{"bias": "none", "tie_embeddings": true, "parallel_block": false, "lr_mult_up": 0.88, "batch_tokens": [8192, 16384, 32768]}
Each number is 500 + 40 x the weight over the matrix's rms, rounded and kept within 0 to 999. Layers, rows and columns count from 0. Numbers have three digits each.

# o: layer 3 attention output (transposed), 96x96, rms 0.0669, rows 42-63, columns 0-95
# v: layer 3 attention value, 96x96, rms 0.0538, rows 43-63, columns 0-95
# q: layer 3 attention query, 96x96, rms 0.0544, rows 64-74, columns 0-95
# k: layer 3 attention key, 96x96, rms 0.0539, rows 64-73, columns 0-95
o42:472457504491553490444539540436438450517486451516538520521493449424501547546475488458479549521482445526525492504515534481480441511374535514552478427487551550537522491477540488442492510470397541506500483535609529485535493521507503521456491512469541479451506478495495565566574531525477510607
v43:551588476557462511515464476466490480518520486543530533495521576612509516449434492487468499491536513469455470493514503480524479503485524527477474544478501400530528473496589476538549483516523532558485487515504543514547534476531542457497503474456483510464492474471580456529536496423485528513
o43:452585480508430433577424473536444504481558489478450555453519526575489565458410465473445513524435500502494528483497457505480542488475523488453536502489530459505529576540523471540560483511580496519433550557466474509501463567525551522514446450419514489510523461423435502459539439483496538451
v44:523539482496510487500430536468504511515502506445519582382469471553500544517462501474520488472564532429508501543510454521513486505468451458465442452519414487476482450490509538452544460523491440450414488517500535487521520482478480578452540522475515516500499416485429484533553535566486549512
o44:539512479569517499487501537508531567573510488484521570386530490495448561498471556528496528422556593505434581490460491574453555488501493421439458461545400482478567500521559548538479545574587483482504504521534490511556489492514556527496475560490529464463487409427404514556508535568463557498
v45:476490530541516532545490465537443488547545505544462478499544467536541474521555520520534507474492506539517436571412560512423513434510518470547542535501540479456449518471520483514472519531508559493563434498438491468452473434468570453481500499575546556527439428482535508474498485454518519461
o45:515457459531455570468518516553477480532446526487403491425511531509475490489515501521467484546486503468432446537506475550491531529512497468532531569498503531498524495531479509460595504487519435434589482511349487509494503518453591454463504457566491562496526509547494515408440501532526496426
v46:484513454508467479449567479444450558454480471483441594491533391544493491389570396484521485509487539600534505463463554479594561516491476455516457504498518550538471482411480521492452544600458494436585477556563512442494557544471550484466461494510429563498563591511488508497488469487466449506
o46:507510462540532492424578558456468563516456494453519587511514479439533521490458499462523520521467493528495493505500535484510488489500469476474442513445504511527481485479470456489453488575473559543534525492558495502495551504464463470448442447449466510510507553533450504533526515496457463494
v47:465504524499473521505467517485484495552524445529489562511511490461545538520552486460543495497535520481515489496455575522393482521452499529515519497510590478566507567412493476460481511487449530446492492560449532473590509508362495523452395492458463484525469528446476509537452533524514515480
o47:494454490515465498437528469503405478586480480407413503527515433509463476543512504478525480499560480513457552402497561463467540551464477458495591503521542481413508505483490486483480542552383479469581486497438514488533471471438574556427512471475511515506450500419420530516445501490549477493
v48:508498512614517494504467457521533509466541513505459519606527498554474490537543506507538517502495502538497470435531421468520512475524483530504521549534510516520551516432466485428506421519460453486549513482504530544481484497428464454453519503544504451525498518520498503510518506493481480467
o48:507540475558466468466521536559527532442531577533543539564495520531503415517474502484526436494450486502522446554453523508573489458464435438481527485484530526507499470379424523518460480576491469523539554468528530454495470461543511460508515457521552465517442472454502477520516539442499497350
v49:489509503532506458514471524526476499519481534533552500470512467431524516516457613530494519462498547484548488510479509564494475512533538536531408535481480509501473500428493487449555505483562499525589552497478526509524494404523534513511512463520504520575457422532431515455512497589546566490
o49:492444496487447523452492527530505453547493491558460492505506486479521481515445622612546554469539572449558520448448539610485478509500454499556515581506528544463496531524470449489519507372523510486496491457442505568462493436586569541425568521521480516501463545545438472477482478617544502543
v50:451488532518494520402490467489515513501449512427545535469568492512556416540452479500436462516505495473519496488450570479488457483546489463508534506509424506437489545504474481518488501465484461488515550532476556457486575528519477507518504474475440440363574445443465467506486443510404479446
o50:435512517505507510506446444517460495514546568452556595484558476522579530543444552502534502458509451540509558492514521474460520446518447462435405581479389493406447536505513463534459613517579517474497552531504514475470518523415430512550437402494467437447430445486481530483476495436499488465
v51:533558566464459468397456467476534520503426511540534515476513425505543579422462501422442434563510472497501480522498541502482557548459423537481542503517456518538511460528416513459538512482454544531535506525451541535576540552531438532421516534479519433459546503596457500467458493480500502516
o51:449541555502440440402466462510507490522451497527507579521443486437555568451477522514586512516554463521538494492475585467537551520520485505427521460516451451516461451488559458488468544536483514530487530519504508454423514542433474473493484504418479433393491516474426505494541501431529594504
v52:558587570508551499521466409520571501476498476465536459443409543488520462526531569518527478587563417324437487583497493436433500531501532455502544538502457469537455486537456413507482517383561532593540492417464490377569401521538479539490514599524494469511555444542540509457495510454494461461
o52:514543461476484505541434533521527454525548525490492514468497523506522528505521486546494493514526467528503494532509538491487506489533461478516546500532475501549481472505508464515526530494524451494501482505466455473555445546491511471535516530496487558553563482471558529423444482487504499492
v53:533482455476501492466526533485546515574478481578508499601480440408527507488526512404604568441552548495477489467448573441502580506535548513465445514488495423494544483556468508500403579476442516507549526550591545460524443494602469502471459482543530500522529465436441508519520565535466539498
o53:575459532559539525481492497446451475484554478520456479586501469469484569508478520408488445478528496486461495516428592489501462554578560471494478492499573525507555517524507494496498409472336582579537555518539518481437464502559538570517485442509458587453527438513449510572579541512478495549
v54:400506547511476534478419511433468450530471464512512504545493558453452569459470496509492528487494550480528467478447500530510518523491544549459513484565408515534498514517487488462448488479435471518545504485457491525497455535540499502457430514443503494538515540546504576446479479558490503567
o54:455534518537472508492542567401488470428449494570483463524510502424476520514477540443557533460518548556480494508434525503518504527502571493544550480529437453512495523503465540493464497471419497560497445465484456472473400489514505519557545496451493468554441518483521572519517469517498460560
v55:427430441421446526522538487456542486485512424485496495532440502514471434527540510475436548529460474535505568455504457507514508529547475504502480403480473529485475458426497503441466456493525481500464473535503458432603434529470507527527464489465473483529515512439484505536534544506493504479
o55:492461530454515562539543452478486509528511465471535399514578432513486488517511498500429565424525455488488564455515505436537432551557512548569445433498498533566464468487521540454453391484479465566441460519571509472592440489514467507515446501492401471570470497492591447573507559480512436504
v56:499566494464510484494466538481512537495523462495551531493437543485500469469469564521490480574569448497486508535478501490506530510483514527505532490495521432493538452565508539549533480479533494497458500549504495509454456530507417503460530485456483565510488525489437548481463463498462488565
o56:467546523435529433557468535466498531507499499532486562534493485449476545461469494514458513444482529515541430500526512491510521578454499477540483430519505473486552468499538500483493505477479486450414518529487539476476469534488506488564519559461505565490535497420425519515472486442462526509
v57:504442569464418512489474448501494503485472474582585558554490451505469561526445480539549463497502460496514574481470476560522440433508443529537478567471468474480563466451516501506560542495530531451444490454499536490480531572562405492430426556460483478392454462469535499502465487507507487504
o57:426488583552444453500478494496543536532509432553533510488511558517435478490483537517531512537503507515592497471499461485523444529487483515516551529509516517419552524490515474502525575508504482504493604472508501515490531503464476487508464541443539558416437415485506481468508491450598520486
v58:528447538456474473536474448544546458593535526477546475515500499464511505558522557488496473447508528468485444515566522501508443486544572500527533543553546514497444464463523455538536480528489514459563512505505582547521548500523476545449595495445442497423425465416530526430487516505520492493
o58:532506475449479490554443422562515444560585514429463480526467541443494486523556653524476501468558506493528453547533542481520450494485611421516540513517572446478431539464468432566557535553507451505507508532511582487507545549514455553472580460523504517407405525445507469379518480490541507475
v59:595535594461530544402508452482521550454547466544485495531452466485551518530475534596477449513487465526518463545512519415463513513537531497502518495434463505558542462497479483498464503472390472517520480520486426425495521517481540487498495479514505570454596449482500505535497474431419476483
o59:509506582496545468508406526555556537484440542518562513474489498471595521513444469565471427574419433565552431529495465492444558482502498460541452469483443413551376481507514440469512548562455438501511502541489413372474529526528511425571459513464487544458543443484416483427466527470487537499
v60:434461514492385479530523494622466516536441475526528524600510452532483486555505443451522453471496512521571472515476514514517475450517477496559505472442549467515472443510495514502499523531493491508593565490507505526428463492497503466513511495390452535511554568502449483515536527477514462521
o60:460400519585499490507504448526444497513499552470508483615556463463457524514519482451558554525463531552518470504506546444538526536480485558493498510470603475501482459470513518514514509473543547531636568447498548514444506557512472479468557556495441546450522505574494525527533473478537446531
v61:468531545555565538458476435495550492477457438572529475453488497516474561492485488434504484518514544488466487526434425499439576484501518561552532501486479576487451548570454443504502523488492544510523486420534429452515510454569546458470519520479485609540493498489479443468539540524482536506
o61:513444470452468573463526520481586503455454476507502471355463496539519519506487522392460526559482531457523472523478499501443574505557475483484590476497451471514507576538511460465555571355526510551527477482495380463478461482460493438545514575543501590515544557493459487422436470524467567460
v62:514550485572456543436521516488522509557544559511511516479507552496481529509468403481567453488504517578514485536474425492476551449544447516493408456465527463505530511480588484489396542541464589507482466506584466489424477436353478492561463504474434483536526538512505521517541473500466512538
o62:492440483626489577425430498537530552539553520461529493450477522486411476511404481452477412530444500568470511563479452448514556559501408564447487453422544500495495520576489577497455540573502514522498477465544441515431491436478615537618556481473463517555577496491470520543536485502427454478
v63:513548508496479462437516546460501537527471555513543524468485495494550485473562547525490471597493485417514535540540422494446501581520506586465513420563474552499565540510555486503558499471586599524560432472510465508435517460596537557512545486525598523493551537502432468459525550507494487527
o63:474513521424480555445515488495501514500508547556528499462482449426540506509579519561548444515530507508514527555561476521503539522530441549444467454535518465435492509532543426453590503408544510589482490532498501558493493470524499511495520514494551477526586552474470435452456568503517485495
q64:557546440614507432482485505491479501549519478470528514539500488465528501520526513509518478468505485497454525426464506524529493484441471555468417482506489456495493486507527497509533509508538518433468508595488498518432488468476469509422499472507540483510496463490489544491522475472558516505
k64:585543480586510440556447498504483463560527514516575549521471521444491478504496536550529511436541461399459501461447561488509509539444512511496422470434502471466510468503547486504447467463533533490511542574474487515529482432477433524420519505509538512524458406471469599520583495524543494521
q65:500457466492465488531493492479492518500494543495489492506491490475451495517504518517521517526516473492466475501486526531531476494484492489498526532487482518490462483507472509537515480470535457518489500522499505519517496505520523487495476515472536481508480493497482501504497490489533496485
k65:505525483535539461477472558515569504533486532524504565477534542546482498532538515480555427445469471466475504523497500515542452465517547515479475468544489470492421439486467469467481535491549498514562514505540551565535486503465467516500518584428494457590454455476476503497447450476578495560
q66:536524432561500523461495482506486503544543468480572529522481515463487467475497503546531534444489442485437510507480496540516482466475482471466452509480471484483491521470528496502535521507522492479489515520519498523489545510526467506472528478446529467499477416488489549504498475482575429499
k66:488552534566516449540471556506503494541494496525513572532523512484515467525509510493525522436492469457434472499523481486535467461508475481470454498493485410513447413445464508443500490471500502544514554478500511539528509512508447489476515526432533469548500485481487552505471466485552504516
q67:483479497445430496546543520511515529464490497517467534498530485486488496518489457496502511548493487547514519502554487489478480498501531541498530470484503524555500563516474483498475492495485500572529498455474496497469474481559505479494475452501510508480529545498509453479526514518495539512
k67:481445496434468484459530524489527542423493481441473537522513544536557501467564483445489514499458512570530525471539513502483538457595497507537519498539490554543483520522504426528504445484471579489497486500536538415549567519541561521512507436522522524464499510557474458429452419469511494492
q68:505554527471495546540481528520449469525488541534490464471531481491540504465471532557484485540529506434549502509466511457539445500520528463531514544516535516497487505505451545462532464481464520525527518489467517475505512473509518509501490553564491494520486438509515447471501585525481485484
k68:512526492492512528494470510523463485492508530504510493507492493520491485520471512500492497491500503495500475470504478482499499515459513515495505546484521504452523483490432545517495480468503473452508476510458488515494468483505511486509492542514463529507504494490501487501537516500529451479
q69:512521482496499552464540528521489520531486496416561504552458488440482463542521539530536584442504438507434493450545472493506455497488473504494430530498453485474483502458543493474541513463546480490509530496557501490503562496553483551508542517488516459448458437465485522516536544477572471464
k69:503506548492534492480492547538491473540443490494515495552503525446492488565519515509485518468525481483509471480511475481490496490507484467412454514456510492543450413411472512514504512444457489568539543519541559497486495514486482497468526556434549471531454485516525543528493564463509515539
q70:551538497541453495503521529492535550560534469478467513488496527478517470463527537515571521477531488416513549506477479486512440511477514447493512573556450525457565494478469414465558492492484520485529478463492454502513512511537500541492505507493523468482450413513485495529528484544513501463
k70:504520496516517499460498506518517501516518495486480554525479464479483476522518491477493492465493496439495485544515465489495491504493485525492473516521453467494505479454440514465535507466498500498498544472469514498522475506550451520527501548466489481494505444503475515485501483487469503479
q71:533577478543481523515441493439538461562469527485525526479519476520488541460474502482589497495525441484454423465509481496517513466520483469461507511463505489440523495486481434473500525483563461548551460471438501546535465544497472498508482506477510492490498478535514532487496511464524464486
k71:459489517498490503490525490545481496520444443539497503469514513491494508536517448516499530477543516504485511555490496491519514449486510494514495527510455461508447486484477511499488496516473521502521517525493495512496498471501474473513517487500510506525446500485480468541527465476478472484
q72:473469485453500495504465499510476494474531505496498542494496537495467547543502502502460496483445500517512518496490538488510558533507503556510453435489559518488491459497581578532497495545493537456439441510515551487481503533493538458500467502484475510515566556482470520513483506477490559534
k72:553469541474499467536501553516456512481506454472485528507530554512481499484482519494495505463489488541480494513533545455539515521521519506485437504461476505575516495522557515455462535487503485521509510521596512523514543539488484497507469471492468516502504498510518550552513543513489497481
q73:556555506490536478485561484554548536505546456505435538476473506487473474500536537458542477532566460486472498505504460460495435500431460521456519528444490453448555522505513431420543505436523488577524508420474457510546493542476444557476546538503474462511482494541482514461565512435522497425
k73:528565482499524466494530537482537468496553497494529535492451458473476468498523526431489517489529470452500481486504491509520520548473496518462471500446451467480552493511476462488516497456522465503480532493451510495528505554523465579448529528496464452491533491530483593495546520501478507479
q74:502585496567445559506502538501546470539495539540447552538549586507509447411497516502539529520444474513559468498543451530505465462547565539472515506486528535459514491418549495494546572515561562578551468481443458513427521559542493442547511477520526488519505546496525462540495517517490582454